From a checkpoint of a small transformer trained on Wikipedia: 12 heads of 32.
Each number is 128 + 24 x the weight over the matrix's rms, rounded and kept within 0 to 255. Layers, rows and columns count from 0.

# layer 2 MLP up, 1536x384, rms 0.0402, rows 922-957, columns 288-383
[[130 140 136  68 118 166  80  90 148 127 168 143 100 168 131 121 136 146  93 175 127 140 113 125 131 167 111 132 127 128 163 164 132  96 153 151 122 138 145 146 143 133 127  97 159 131 130 139 154 109 135 107 134 136 144 161 179 141 123 144 122 129  87 125 136 111 116 138 141 164 179 115 151 100 124 117 126 128 144  91 124 134 114 121  81 129 127 137 125 103 151 162 115 141 124 106]
 [153 138 161  96 155  84 116 133 125 124 158  90 114 158 104 116 114 144 144 103 114 128  86 113 171 195 104 123 141 122 156 119 148 122 107 135 142 119  84 136 130 155 101 121 157  95 131 137 127 105 168 144 114 131 138 115 115  83  67  92 112 144 110 123 112 121 153 140 104 106 135 113 121 105  98 115 146 137 129 117 111 133 159 128 158  86  87 121 135 157 127 166 153 140 137 108]
 [157 119 138 125 111 127 177 133 156 157 136 121 118 105 138 115 142 126 110 128 149 163 133  91 133 134 102 116 122 113 132 110 147 125 127 155 174 130 113 132 107 136 134 125 115 117 131 134 168 141  94 146 120 134 112 125 144 104 147 157 101 117 110 117 135  82 122 138  61 121 140 117 126  87 144 158 126 149  74 126 151 163 154 106 132 123 140 130 143 132 146 133 141 121 129 135]
 [135 137 135 116 117 123 121 107 138 115 133 140  87 165 112 133 170 140 133 162 142 178 121 172 129  94 117 142 103 130 201 111 121 119 120  98 149 119 153 130 158 119 123 167 143 125  91 122  93  77 113 166 133 145 115 134 146 102 165  98 143 121 108 132  91 104 123  92 170 139 141  67 109  99 109 144 152 125 150 110  93 144 115 116 140 141 107 146 122 136 144 145 116 159 136  96]
 [121 121 150 119 163  83 182 109 107 109 146 148 155 153 141 168 180 133 132 125  95 155 140 101 129 163 115 165 106 167 104 132 137  68 151 121 139 147 120 158 131 146 180 127 172  99 148  97 117 193  89 126 142 106 168 138 122 118 110 143 149 100 139 142 130 107 138 115  98 119 108 146 112 167 140 121 139 113 160 128 112 101 142 152 111 105 128 118 176 116 112 125  82 148 139  70]
 [112 128 104 140 120 120 141 143 153 163 112 145 138 174 114 115 136 179 130 109 154 135 143  97  82 127 133 119 138 114 137 128 100 128 128 104 104 162 117 198 118  80 120 142 133 134 103 113 146 144 132  95 101 134 139  98 131 136 102 112 142 135 108 129 126 126  94  98 151 142 122 131 141  79 115 136 124 121 123 102 119 138 132 147 142 189 124 139 111 131 127  98 155 106 134 138]
 [107 129 208 143 140  99 155 136 121 100 117 180 212 115 122 141 150 139  96 166 127 130 154 135 183 113 108 143 109  81 171 122 165 125 105 137  97 120 122 141 148 164 155 100 133  71 120 122 133 132 125 152 169 147 118 120 138 153 156 132 148  99 146 110  83 106 122 112 140 154 118 136 143 114 101 147 169 136 154  89 104 155 113 118 108 143 138 119 123 123 133 113 109 138 123 138]
 [159 131 128 132 111 109 127 188 132 122  98 109 161 137 127 126 146 119 118 129 113 112 143 121 154 150 124 149 135 108 148 139 109 123 117 124 114  50 115 149 133 114 131 130 116 143 135 134 145 163 142 133 151 160 115 120 144 115 131 147  60 122 159 105 102 144 135 104  91 175 157 150  97 159 137 119 136 145 155 115 123 133 120 102 107 132 151 107  78  76 170 109  99 124 110 151]
 [148 107 133 156 139 148 136 103 180 118 143 119  93 114 127  96 174 105 144 133  82 118 171 120 107  78 158 165 117 145 125 129  99 141  81 132 103  93 129 129 167 120 107 116 139 150  64 122 130 179  81 202 119  92 115 105 178  99 138 122 156 160 105 116 128 173 160 145 138 151  94 116 112 170 167 115 131 125 130 157 124 155 106 150 158 145 116 158 121 150 169 120 146 100 137 105]
 [116 135 103 138 169  92 104 137 127 151 132 128 124  98 108 122 119 154 157 117  95 130 127 144 158 121 119 127 118 133 139 100 157 149 114 120 123 136  62 141 101  79 126 121 106 184 118 147 137 100 125 114 197 135  91  66 158 109  79 221 103 147 128 103  92 141 129 135 120 169 156  89 127 137 112 136 141 115 136 141 106  84 141  99 109 161 154 151  89 163 174 140 112 125 110 139]
 [ 86 123 133 126 150 142 122 123 111 124 137  71 101 149 117 139 141  90 145 132 144 132 134 120 104 100  94 135 105 128 120 131 143 107 158 120 126 125 110 126 125 128 128 131 109 112 148  83 139 103 116 141  83 138 133 144 102  95 134 119 119 112 142 112 149 130 132  90  91 117 119 118  95 104 136  85 133 128 123 123 147 105 131 124 123  90 142 129 152 165 135 146  88 134 112  85]
 [128 121  99  89 165 142 123 150 128 131  94 129 123 123 159 153 145 212 102 132 137 110 166 160  94 179 145 144 125 117 135 193 100 128 116 120 121 149 155 130 185 144 165 166 155 113 144 126 102  89 131 156 172 145 153  94 145 104 171 127 106 135 129 119 149 175 106 121 134 141 161 126 126 154 131 138 182  92 126 117 143 117 142  70 138 123 151 120 140  91 108 108 117 146 138 141]
 [ 96 168  61 116 128 129 155  94 153 161 148 116 133 144 170 126 109 149 138 139 160 118 109 117 134 122 110 136 110 132 143 188 125 117 110 124 120 108 107 114 160 105 153 116 213  92 117 160  92 156 133 109 112 105 122 118 160 108 114 108 136 129 130 155 111 160  74 161 123 112 105 109 145 123 121 118 124 129 124 109 149 152 125 109 128 154 122  77 103 146 134 131 156 118  88 164]
 [162 146 117 103 121 140 137 142 189 132 122 117 167 160 149 114 124 180  99 120 114  93 141 150 129 128 154 123  99 100 126 138 103 125 103 105 115 130 114 126 139  87  77 116  94 108 125 121 108 145 105 130 138 110 120 134 163 155 135 106 113 130 100 116 142 140 148 129 121 131 145 138 151 122 152 138 145 117 164 128 106 158 123 129 168 127 152 130 153 169 145 101 118 138 121 141]
 [128 169 129 120 165 121 112 128 103 140  83 141 116 128 130 137 118 134 213  97 135 165 128 124 140 132 165 115 130 114 124 106 139 112 130 100 119 147 129 133 138 121 133 135 111 127 132 121 157 129 129 147 172  79 100 117 169  85  97 113 147 150 124 131 133 138 148 105  85 131  85 138 159  79 127 154 128 133 152 159 113 134 108 128 124  77 114 117 135 133  93 129 151 105 105 156]
 [156 118 122 138 104 131 123 131 107 159  84 140 163 115 141 107 114 122 106 152 125 102 123 151 139 137  91 127 128 104 162 131 117 106 121 177 132 148 113 176 150  99 131  88 120 117 126 134 142 125 133 152 152 180 123 141 110 118 113 114 119 118  80 136 119 173 113 114 171 135 122 130  74 109 151  89 140 103 103 112 149 138 143 118 157  95 116 131  65 150 107 115  90 156 127 123]
 [131 124 152  70  98 124 127 159 124 151 127 111 152 131 160 118 100 156 149 157  93 145 134 142 143 114  72 111 176 108 162 106  76 111 126 149 147 109 151  66 105 132 125 127 150 130 130 117 102 146 118 129 136 118 132 138  97 139  84 121 129 149 129 101  94 108 140 134 117 132 138 111 117 166 120 136 121 102 106 121 161 122 100 102 118 128 150 120 154 121  91 152 105 168  93 131]
 [ 94 133 154 150 139 122 159  79 144 152  92 133 114 167 150 122 103 107 110 172 133 130 125 119 108 127 159  89 153  75 175 149 155 130 134  76 186 102 106 132 149 142  79 104 107 124 102 134 106 113 123 132 153 206 122 140 140 120 115 159 157 151 160 129 105 136 117  97 150 169 115 130 138 140  98 149 145 156 135  85 154 125 187 163 144 115  71 113  71 153 134 137 133 146  89 168]
 [144 137 145 130 118 131 160 109 107 119 122 122 170  83 165 131 128  80 148 137 129 125 158  97 140 137 157 182 136 141 126 197 119 129 103 107 105 121 156 105 133 145 134 107 101 172 110 126 123 106 142 118 158 134 154 119 163  88 115 123 103 103 155 109 122 125  94 159 126 120 155 126 124 112 128 135 138 127 109 131 122 106 168 152 135 143 145 137 133 105  87 121 102 102  38  86]
 [159 149 119 135 154 112 147 100 151 140 130 113 115 144 138 114 115 105  99  76 145  95 124 141 117 153 130 134  89 146 129 177 168 158 163 128 145 156 122 112 115 140 120 156 140 145  95 154 152 138 112 134 155 110 103  86 125 109  97 137 134 107 189 153 119 164 118 152 108 135  89 143 119  90 112 108 110 138 194 125 111 135  90 123 107 124 174 136 122 141 126  71 102  93  98  83]
 [109 152 120 105 155 113 151 136 130 178 136 158 127 143 116 103 140 164  97 130 118 121 125 148 134 127 149 110 207 138 153 166 142 136 109 128  91 127 152 129 137 145 132 106 117  96 135 114  91 111 130 130 139 149 155 102 133 104 112 106 126  74 136 128 136 143 109 155 130 126 126 117  87 102 114 140 119 123 120 114 127 131 144 110 125 144 151 135 151 123 112  82 157 145 133 119]
 [118 145 131 117 138 133 173 128 112 125 118 123 158 118 157 148 152 144  98 100 121 149 105 152 164 170 116 112 134 131 169 126 126 103 102 162 112 147 121  90 128 106 120 131 106  65 139 145 157 139 153 110 157 115 116 129 117 126  73 137 102 128 132 152 155 133 162 115 126  83 122 129 127 162 141  94 128  97  92 114 120  73 105 140 140 104 128  70 140 118 133 151 124 123 150 128]
 [130  99 167  78 130 114 137 104 165 129 147 130 152 127 129 128 126 118 118 114 114 157 130  98  59 104 155 112 189 157 133 144  97 101 131 110 166 118 109 119 139 126 116 110 127 107 125 113 157 116 143  96 153 172 102 134 147 134 152 106 123 110 101 124 129 153 135 155 132 139 101 107 127 115  72 130 128 153 119 116 146  90 141 115 103 165 132 117 140 131 120 124 154 131 110 147]
 [153  90 104 108 117 127 153 144 143 144 168 111 160 157 134 144 124 141 138  99 146 118 143 119 114 129 121 152 155 186 105 146 163 134 137 164 132 110 115 146 129 166 147 139 123 157 142 118 150 132 172 125 119 104 134 123 126 119 120 127 103 105  76 142 117  81 131 130 170  95 145 132 100 159 143 113 112 148 181 155 158  92 149 137 138 151 109 145 155 130 166 128  81 150 135 164]
 [117 151 121 103 149  90  97 148 141 150 108 148 119 135 151 121 129 137 158  91 166 115 150 101 135 154  89 144 122 123 174 113 138 120 112  95  95 113 146 117 108 123 117  93  91 144 120 158 113 101  88 128 117  86 141 124 143 136 160 162 113 194  84 126 152 101 135 138 149 136 124  80 155 131  96 168 150 116  95 108 135 125 110 139 139 137 115 175 143 132 160 137 130 140 119 113]
 [166 130 107 110  94 117 144 125 120 116 145 144 122 134 171 128  61 160 104 157  93 145 109 169 113 157 116 137 158 164  73  76 111 170 100 142 144  85 109 132 128 141 116 125 127 142 128 129 141  97 141  82 122 115 125 102 121 127  95 122 117 150 123 124 112 106 146 112 134 138 133 107 169 154 175 163 135 121 146 131 100  97 112 125 131 142 106 126 124 139 134 178 121 158 119 140]
 [159  81 115 152  66 166  86 128 117  81 117 149  91 143  99 134 102 104 161 135  81 135 149 149 133 139  96 115 124 135 142 165 165 107 130  83 150 131  99 133 144 127 136 147 140 122 139 132 127 178 138 131 124 139 132 182 120 141 123 180 125 130 127 147 134 122 143  70 145 115 157  73 150 161 102  87 114 126 172 132 115 151 135 114 124 126 146 144 119 148 134 139 137 137  87 127]
 [131 136 164 118 174 117 113 112 115 149 104 155 155 158 147 141 118 143 142 110 148 151 155 121  88 117 147 141 130 158 133 102 153 117 143 131  99 186 133 152 159 131 163 123 100  99 200 116 122  90 116 116 157 119  98 139 147 125  98 112 140 105 107 158 160 110 130  98 146 125 129 130 139 109 109 110 129 105 173 135  77 109 115  93 151 158  78  93 132 159 117 114 126 111 141 144]
 [123 140 137 138 111 127 114 153 115 144 152  90 158 100 150 154 150 102 125 155 149 130 125 121 165 174 143 138  89 146  98 157 112 146 133 139  83 145 150 142 114  64 123 125 109 103 103 133 124 145 106  69 156 136 138 170 103 139 133 162 169 126 162  97 130 132 112 100  94 118 129 130 162 121 157 154 143 115 117 157 108 141  82  72  93  95 147 151 152  80 139 174 125  85 135 159]
 [130 159 161 173 141 121 136 115 107 137 142 125 178 118 105 151 147 157 101 106 145 110 144 100 137 118 129 147  96 143  96 147 143 111 128 162 108  96  58 181 131  89 138 103 131 144 115  84 158 117 143 104 168  83 131 113 125 102  71 147 104 103 130 159 102  95 112 120 132 129 123 111 117 126 129 125 125 123 137 153 124 136 153 150 139 136 117 127 109 110  36 116 145 124 108 122]
 [117 135 119 110 153  79 102 141 141 151 132 115  91 169 176 117 118 121 124 125 112 111 120 151 133 102  87 126 179 117 178 152 141 101 107 174 142 129 136 100 124  99 122 100 170 116 141 125 103 125  99 117 167 168 106 131 141 114 144 163 150  92 149 104 111 128 101  97 154 131 118 135 122 134 108 167 125 171 146 127 152 152 118 165  96 175 119 121 117 154 158 142 149 112 123 146]
 [151  99 120 138 117 138  70 136 134 120 184 155 130 131 107 155 152 144  72 174 131 155 142 144 158 133  97 134 118 159 102 144 149 111 134 121  81 128 130 144 120 128  93 117  91 101 116 128 159 125 131 155 166 103 157 108 124 119 134 124 156 160 133 141 118 120  98 137 136 122 157 162 137 137  82  98 112 140 136 137 148 123 126 126 161 159 129  99 128 129 138 145 127 119 159 157]
 [136 148 136 146 124 114  99 118 134 112 140 130  87  97 149 120 163 169 144  62 139 150 148 105 153  80 112 139 107 108  93 124 178 140 126 130 145 101 120 178 133 131 208 141 113 147 115 136 133 156 107 146 139 100 139 173 144 107 127 151 108  82 156 181 143 135 113 148 107 158 116 138 146 131 157 113 148 122 116 154  85  84 137 150 121 123 147 104 124 141 129 147 164 123 105 107]
 [100 144  96 129 101  63 134 142 145 148 119 123 113 153 130 132 144 155 142 108 101 105 170 166 101 137 113 127 137 165 170 119 118 115 148  91 117 134 144 136 122 136 133 117 148 139 118 144  95 151 155 154 123 159 144 110 189 113 152 123 162 146 120 129 136 116 130 121 146 140 133 148 133 102 149 127  96 113  95 151 104 135 114  94 136 165 160  96 136 107 130 132 141 125 148 163]
 [116 148  99 121  83 106 122 115 121 126 115 154  87 132 119 120 123  84 137  56  92 160 156  96 125 121 123 136 123  89  94 166 149 112 123 170 113 152 183 146 117 153 122 115 142 133 122 123 122 148 101  92 149 121 127 145 127 139 102 122 170 162 134 115 105 120 117 188 143 119 132  98 100 123 168 132 129 127 133  92 122 142 180 148 112 106 166 146 152 102 115 147 106 123 132 151]
 [139  89 123 144 199 102 135 105 135 128 115 144 129 150  96 157 152 117 136 122 135 131 133 138 125 142 142 140 149 134 123 120  97 127 147 110 136 147 141 128 173 128 174  91 111 106 128  70 143 183 116 125 128 109 142 139 112  93  86 111 132 108 149 112 144 109 156 109 153 103 135 122 105 163 114 131 162 118 157 148 142 152 138 142 131 125 134 111 143 138 127 128 103 156 132 104]]
# layer 2 MLP down (transposed), 1536x384, rms 0.024, rows 922-957, columns 288-383
[[141 135 141 121 116 110 113  99 150 108 128 112 100 100  83 161 136 171  92 116 135 114 145 122 148 128 156 174  92 132 106 192 133 108 114 139 147 128 151 132 102 143 132 150 133 130 137  79 124 117  98 123 134 130 113 124 104 123 143 127 117 137 108 121 150 144 151 101 129 147 173  97 138 123 129 126 139 128 139 158 147 109 136 133 132 136 122 118 110 123 152 101 130  87 130 130]
 [106 141 110 125  86 132 172 121 106  99 108 149 141 135 121 123 113  94 137 114 111 119 125 119 134 131 185 137 127 127 136 116 128 131 141  82 129 144 112 149 156 174 140 135 144 102 136 107 144 114 147 110 122 146 117 139 151 172 143 175 118 113 137 130 126 111  61 105 144 148 107 127 127 154 135 140  85  92 133 112 142 103 107 119 163 162 179 119  81 139 148 126  78 117 154 144]
 [144 128 133 118 165 160 109 106 150 140 114 159  95 136 105 138 114 121 121  92 118 139 118 110  76 128 116 132  80 138  92 172 110 137 113 132 109 144 123 166 167 101 120 153 112  87 122 140 151 134 185 113 143 157 122 178 125 109 137  92 127 116 122 165 124 152 159 136 131 104 186 104 131 140 131  75 166 153 163 114 126 140 124 198 112 131 102 145 123 135 108 139 127 122 119 115]
 [ 93 122  99 150 137 140 176 138 123 129 124 118 100 114 148 136 121 143 132 145 138 146 149 155  99 110  81 108 142 127 125  91 120 127 181 121 174 151 120 142 110 133 112 104  94  71 159 116 137 113 110 147  75 130 113 174 102 135 122 109 150 167 115 131 179 159 128 101 155 156 179  90 150 138 119 119 138 144 131 116  86 142 157  90 161 120 135 129 116 143  83 110 144 149 120 144]
 [126 110 138 131 138 122 105 153 137 112 136 134 144  95 118 135 138 115 102 118  95 117 124 140 133 102 149 123 143 122 161 155 122 193 186 110 109 127 152 136 144 115 111 150 135 116 140 128  64 169 127 159 126 123 160  89 117 125  58 138 127 122 149 123  66 113 123 127  92 141 111 113 135 130 113 124 127 106  88 139 102 105 119 159 144 141 141 127 112 155 157 141 116 135 119 128]
 [115 116 167 113 161 134 180 114 153 101 129 166 133  97 119 155  79 136 101 110 173 133 141 113 171  71  98 121 166 104 103 126  93 138 143 111 110 138 208 133 157 164 143 127 153 109 110 103 133  98 149 150  85 118 123 131 133  83 137  93 127 109 111 128 119 166 166 196 127 114 132  98 159 164 122 175 107 123 162 143 130 137 128 147 146 139 110 102 143 131 108 130 128 129  89 120]
 [162 116 157 160 119 151 173 140 113 121 124  88 123 124 125 150 167 129 158 145 132 109 132 107 182 144 140 156 119 146 144 136 113 112 127 128 126 123 128 113 136 133 128 124 105 106 104 135 160 132 138 105 106 103 173 146  76 132 164 129 127 141 195 129  88 123 111 116 149 134 132 117 136 109 168 106  86 106 122 109  70 115 149 118 129 121 107 102 102 105 116  83 124 109 156 126]
 [117 182 157 121 156 148 165 148 126 135  92 133 163 140 134 136 144 156 129 108  90 162 132 134  82 150 180 111 101 102 146 183 120 140 162 142  99 109 133  94  85 133 115 144 168 134 134 138 122 101 155 142 131 140  67 118 148 104 121 153 157 141 158 118 122 100 153  94 117 121 101 107  89 153 115  77 143 161 184 130 131  99  91 115 102 127 123 111  78  97 191  83 114 125 116 131]
 [171 148 190 163 150 127 135 134 141 144 152 111 145 142 134 107 177 136 185 123 102 119 114 148 121  98 116 152 134 137 116 140 121 134 161 127 136 117 184 107 147 133 134 142 110 123 121 121 159 109 127  96 109 151 113 181  81  97  93 135 129 101 107 141 121 128 139  84  94 105 165 178 132 177 146 140  99 120 107 104 107 143  77 104 128 187 115 110 136 155 113 109 112 113 104  85]
 [123  95 131  98  77 146 149 121 135 177 118 114 114 132 128 143 194 122  94 108 136 114 162 124 125 119 109 128 143 141  75 151 137 148 103 141 128 122 101 129 126 138 135 134 195 131 153 135 132 153 155  78 164 110  68 115 128  72 121 147 136 154 105 106 106 177 154 136 114 119 162 125 172 133 112 139 108 114 162 133 142  96  99 151 127 167 106  84 137 115 126 113 162 154 131 136]
 [125 129 131 129 135 125 141 130 142 132 118 145 135 119 132 122 117 136 122 126 134 126 119 134 149 118 151 133 136 120 137 142 122 132 116 127 116 127 132 137 126 123 127 117 126 125 113 145 130 142 139 119 150 132 118 114 142 145 126 130 140 130 131 144 127 122 127 132 139 123 137 134 118 123 132 139 129 118 135 127 134 133 132 119 123 142 111 133 117 118 136 129 132 134 121 132]
 [124  85 129 116 153 120 146 160  88 103 134 120 150 102 121 158 145 145  99  94 107 127 113 164 113  93 134 122 138  88 109 146 111 165 134 143  86 110 126 147  96 139 154 171 126 144 135 116 140 128 133 133 124  95 105  97 136 120 122  88 122 155 127 120 110 158 169 140 122 151 175 125 132 123 143 119  77  85 156  80 104 119 159 178 147 123 119 181 115  82  87 127 125  85 103 138]
 [140 142 191 151  81 145  90 162 113 126 115 147 114 134  98 103 160 150 170  98  89 132 130 122  55  91 117 105 129 133 167  86  98 104 110 131 177 141 114 112 176 117 127 140 112 131 137 160 115 135 107 126 124 142 129 117 123 108 171 118 110 100  91 131 130 134 144  85  90 111 154 132 110 162 179  81 124 154 125 180 120 130 160 163 142 119 104 152 124 122 132 157 145 126 144 125]
 [133 112 120 132 105 117 135 118 136 114 146  84 105 137 103 118 113 134 156 154 135 188 125 126 163 109 120 101 141 161 131 130 124 120 121 126 133 110 156 153 110 156 125 129 111 133 124 149 156 109 119 144 134 124 126  98 135 123 128 122 144  87 174 135 138 105 123 103 155 119 127 136 116 101 151 131 119 152 120 136 136 151 127 151 131 119 153 114 110 120 155 128 154 152 103 138]
 [137 137 143 134 134 118 142 133  96 108 162 143 109 116 111 129 119 126  73 133  83 119 147 135 113 161 166 120 134 102  86 100 122 143  73 129 179 137  80 130 139 118 118 124 111 142 177 123 151 111 123 111 130 155  94 147 117 120 128 133 171 105 126 104 169 148 157 169 100 103 144 145 131  51 133 144 159  91 141 123 121 104 116 128 127 135 132 117 138 111 159  84 111 116 120 140]
 [102 107 129 172 163 106 124 117 131 114 122 126 124 131 128 124  70 197 138 145 115 137 149 106 132 109 128 111  97  99  98 146  88 136 143 111 124  95  91 128 106 157 117 149 126 117 110 114 138 140 120 105  65  76 155  95 148 105 135 142 174 126 137 135 153 107 126 101 149  95 110 137 156 140 135 156 105  85 119 135 156 134 113 118 121 163 160  79 116 157 117 127 132  92 144 137]
 [164 114 145 133 176 129 111 187 127 125 156 170  89 137 116  81 125 128 136 116 166 112 152 138 109 162  80 104  99  87 149 109 105 107 144 142 163 121 105 154 118  86 138 139 187 134 145 139  99 135 124 131 115 110  97 142 104  78 116 111 116 126 145 124  82 142 150  92 141 136 132 113 117 130 132 137 137 139 140 118  91 119  95 112 118 109 109 160 117 123 143  90  94 142 145 125]
 [152  82 123 103 129 140 157  91 132 153  81  79 159 106 138 106 123 156 129 146  77 101 150  84 127 143 118 107 113  97 154 166 114 182 144 122 174 112 112  96 144 133 121 136 133 145 139 117 124 128 113 126  82 102 117 124 137 132 140 108 138 162 155 143 136 161 130 132 120 120 136 131 184 125  94 174 161 103 124 138 161 171 168 100 117 121 112 103 105 168 145  87 151 173 143 161]
 [149 151 151  94 193 133 118 185 132 140  97 134 146 120 156 144 113 150 155 137 121 104 142 124  84 157 115 112 128  94 105  92 186 152 160 142 122 147 162 125 137  98 121 145 144  83  56  97 138 166 142 126 101 109 139 104 143 151 172 146 105 135 138 105 152 182 124 122 138 135 191 131 135 151 124 122 138  97 168  83 132 123 121 145 113 192 110 128 122 178 120 169 108 134 184 165]
 [ 99 110 138 135 131 111 112 132 125 113 156 157 120 115 159 121 136 108 110 112 131 142 119 117 136 167 123 123 153 152 109  53 168 133 128 125 129  92 142 178  86 114 125 171 140 140 135 142 102 115 106 145 135 153 152 152 166 112 109 147 121 140 135 131 137 197  94  61 176 131 111 140 135 140 121 178 151 116  97 171 172 106 110 114 128 164 103 106 186 175 107 156 125 153 170 121]
 [176 129 133 134 117 126  77 137 100 117 148 143 118 159 110 110 144 181 183 127 130 148 121 126 136 116 107 132 157 102 115 132 142 152 126  99 174 126  89 118 144 123 147 150 136 100 118  60 111 167 153 120 126 102 157 115  98 132 125 128 122 138 122 110 134 163 129 139 118 122 130 114 110 110 139 126  95 105 107 127 155 126 135 147 159 107 115 108 103 137 120 124 158  98 120  84]
 [113 121 119 130 124 149  94 122 140 128 171 141 106 136 140 105 140  84 105 150 135 106 125 138 112 164  96 130 178 124 142 118 102 135 152 142 120 119 149 103 131  94 124 121  94 156 108 130 146  99  92 205 119 161 155 109 128 136 169  90 129 129 117 145 114 113 119 125 147 140 122 142 135 133 123  85 119 111 160  99 141 121 135 114 130 103 142 119 142 124 130 109 116 138 131 130]
 [ 76 147 117 143 143 145 126 119 114 161 147 177 124  99 109 186 114 110  99 127 111 139 117 118 113 138 102 106 182 142 111 142  82 111 145  81 179 160 140  92 149 140 135 147 146 110  84 148 127 153 111 141 142 143 164 164  93 183 149 157 145 121  94 117 110 131 131 138 162 163 128  67 135 177 110 126 127 103 146  89 135 140 121 152 154 161 101 119 206 105 136 119 134 110  92  94]
 [135 108 110 113 125 117 160 141 122 137 126 101 109 127 118 104 134 137 124 131 136 161 169 114 116 148  81 122 132 143 140 104 150 110 131 111  70 150 133  84 129 116 139  81 125 106 145 119 153 146 143 150 108  76 142 145 133 147 128 114  99 137 110 139 155 118 167 146 133 108 105 108  94 129 132 163 103  93 132 100  73 129  98 152 112 114 145 138 115 111 107 123 148 106 131 145]
 [128 102 120 110  79  64 182 120 151 144 168 133 148 139 117 160 147 123 124 132 140 149 113 121 107 110 138 104 105 175 137 160 140 135 134 133 119 106 139 106 143  97 110 131 138 121  87 124 116 132 137 168 119 115 136 148 136 109 133 127 100 132 109  86 100 152 107 115  85 147 181 133 112 143 127 129 118  92 134  88 167 121 108 172 139 114 180 117 156 155 137  95 124 108  78 110]
 [128 143 141 143 131 138 130 172 138 141 126 111 135 135 106  80 106 106 179  78 141 127 139 124 124 105 177 121 100 116 141 173 161  94 117  97  85 149 148  79 119 132 144 138 150 124 109  98 106 162  84 111 124 154 141 114 129 118 133 134 153 141 163 144 156 143 117 137 112 157 148 105 114 148 114 129  68  73 135 144  73 142 109  99 120 116 109 110 111 122 136 114 115  88 113 123]
 [106 111 151 138 125 127 119 108 101 142  75 124 181 127 123 134 161  79 126  91 100 121  96 151 123  85 113 142 136 169 151 146 121 128 109 134 113 114 150 158 106 140 105 110 143 151 139 113 112 153 122 112 140 110 136 134 128 111 108  86 124 135 140 131 115 152 162 141 105 165 127 171 131 120 117 126 138 136 128 133 113 110 108 124 138 103 129 149 108  92 122  89 130 116 131 101]
 [118 101  98 137 203  92 129  95  97  84 130  80 135 137 113 115 105 116 117  92 136 159 140 110 140 118 123  85 172 123 118 137  91  95 130 133 164 123 118 145 121  70 135 122 117 145  51 152 105 115 114 134 110 121 117  98 119 149  83 119 135 153 119  73 124 111 194 138 119 178 116 126 128  84 119 138 124 137 140 156 119 181 181 166 163 131 164  93 132 165  99 128 137 149 177  89]
 [122 115 123 102 138 148 113  84 113 123 124 135 161 152 129 116 154 120 151 137 157 134 137 124 109 125 108 122 146 157 145 153 160 117  95  93 105 154 177 111 107 108 114 126 133 143  99 139 151 140 144 126 101 145 117 106  93 119 136  99 117 148 105 142 123 103 107  98 121 155 113  97 144 151 105 162 146 100 126 148 102  84 108  82 124 167 118 111 165 139 118 107  94 130 122 140]
 [152 175 118 158 133 140 161 138 137 167 139 161 142 127  98 107 149 162 160 129 134  88 151 130 121 105 143  96 119 115  83  94 130 110 169 156 167 117 102 117 102  74 136  93 147 116 105 115 186 152 160 104 129 107 145 148 140  60 162 151 127 130 138  81 153 181 118 160 154 123 142 103 108 139 182 142 140 119  95 178 129 149 204 139  73 120 144  99 156 137 119 109 105 128 136 154]
 [157 113 116 153 126 119 150 133 136 102 135 127 114 164 107 206 103 121 126 131 116 169 122 151 107 115 132 152  82  95 156  95 141 133 127  89 115 167 125 124 115 130 144 118 124 125 134  49 133 158 130 165 126 133  98 106 103 147 174 138 121 111 104  99 147 117 113 137 114 119 142 107 155 123 118 161  88 177 133 103 103 121 144 141 131 186 150  74 122 109 146 118 185  92 126 159]
 [133  88 130 126 110 144 115 164  73 114 121 162 133  90 117  65 151 136 162 182 157 130  75 111 103 176 115 158 110 110  92  88 142 169 142 136 145 138 135 156 149 114 114 126 132 145 137 141 132 121 140 121 144 146 140 146 158 158 141 131  80 144 151  89  69 155 139 146 130 132 127 105 135 131 126 129  56 121  85 113 149 110 124 120 141 107 107 133  99 126 151 111  81 171 148 159]
 [185 114 140 142 108 102 103 143 155 116 124 136 143 115 125 123 140 125 120 147 108 133 139 102  78 136 128 149 158 129 129 104 153 130 151 119 132 132 113 116  85 111 114 144  76 123 121 101 116 138 122 131 114 133 129 154 103 125 124 131 113 136 163 137 132 133  50 129 149 116 133 126 138 152 137 143 117 131 124 150 153 152 121 103 138 117 135  99 111 129 122 139 157 101 126 125]
 [140 124 131 141 155 110 103 117 110 133 113 129 129 103 127 120 157 156 118 106 116 132 124 128 108 102 128 126 114 120 159  95 150 128 110 146 145 125 103 153 123 103 111 121 107 150 133 152 141 125 125 144  89 130 108 125 154 119 121 136 101 159 119 118 100 131 133  93 106 131 106  85 118 128 111 151 119 116 168 125 146 113 133 130 145  55 133 105 121 110 162 104 110 142 126 109]
 [110 109 155 143 123 153 133 144 133 115 143 141 135 109 149 108 139 148 125 115 118 140 140 163 114 129 120 148 128 130 135 129 115 144 131 155 133 114 115 133 146 130 143 139 102 123 152 117 135 128 133 132 134 134 136 135 119 137 117 135 113 153 119 117 148 119 155 144 124 139 138 107 110 145 152 105 135 165 130 120  94 124 139 150 129 107 131 129 128 154 118 121 131 120 110 139]
 [144 100 107 167 127 121 125 166 136 148 116 101 105 105 120 117 181 126 127 140 103 153 115 115  99 105 150 118 158 131 115 127 148 110 130  83 138  97 135  77 135 117 116 147 112 145 109 129 126 155 100 117 163 170 168 114 156 142 160 143 141 115  88 117  76 138 116 121 127 123 114 105 107 100 145 177 141 132 126 111 129 125 122 160 133 119 103 123 122 120 190 127 134 105 121 154]]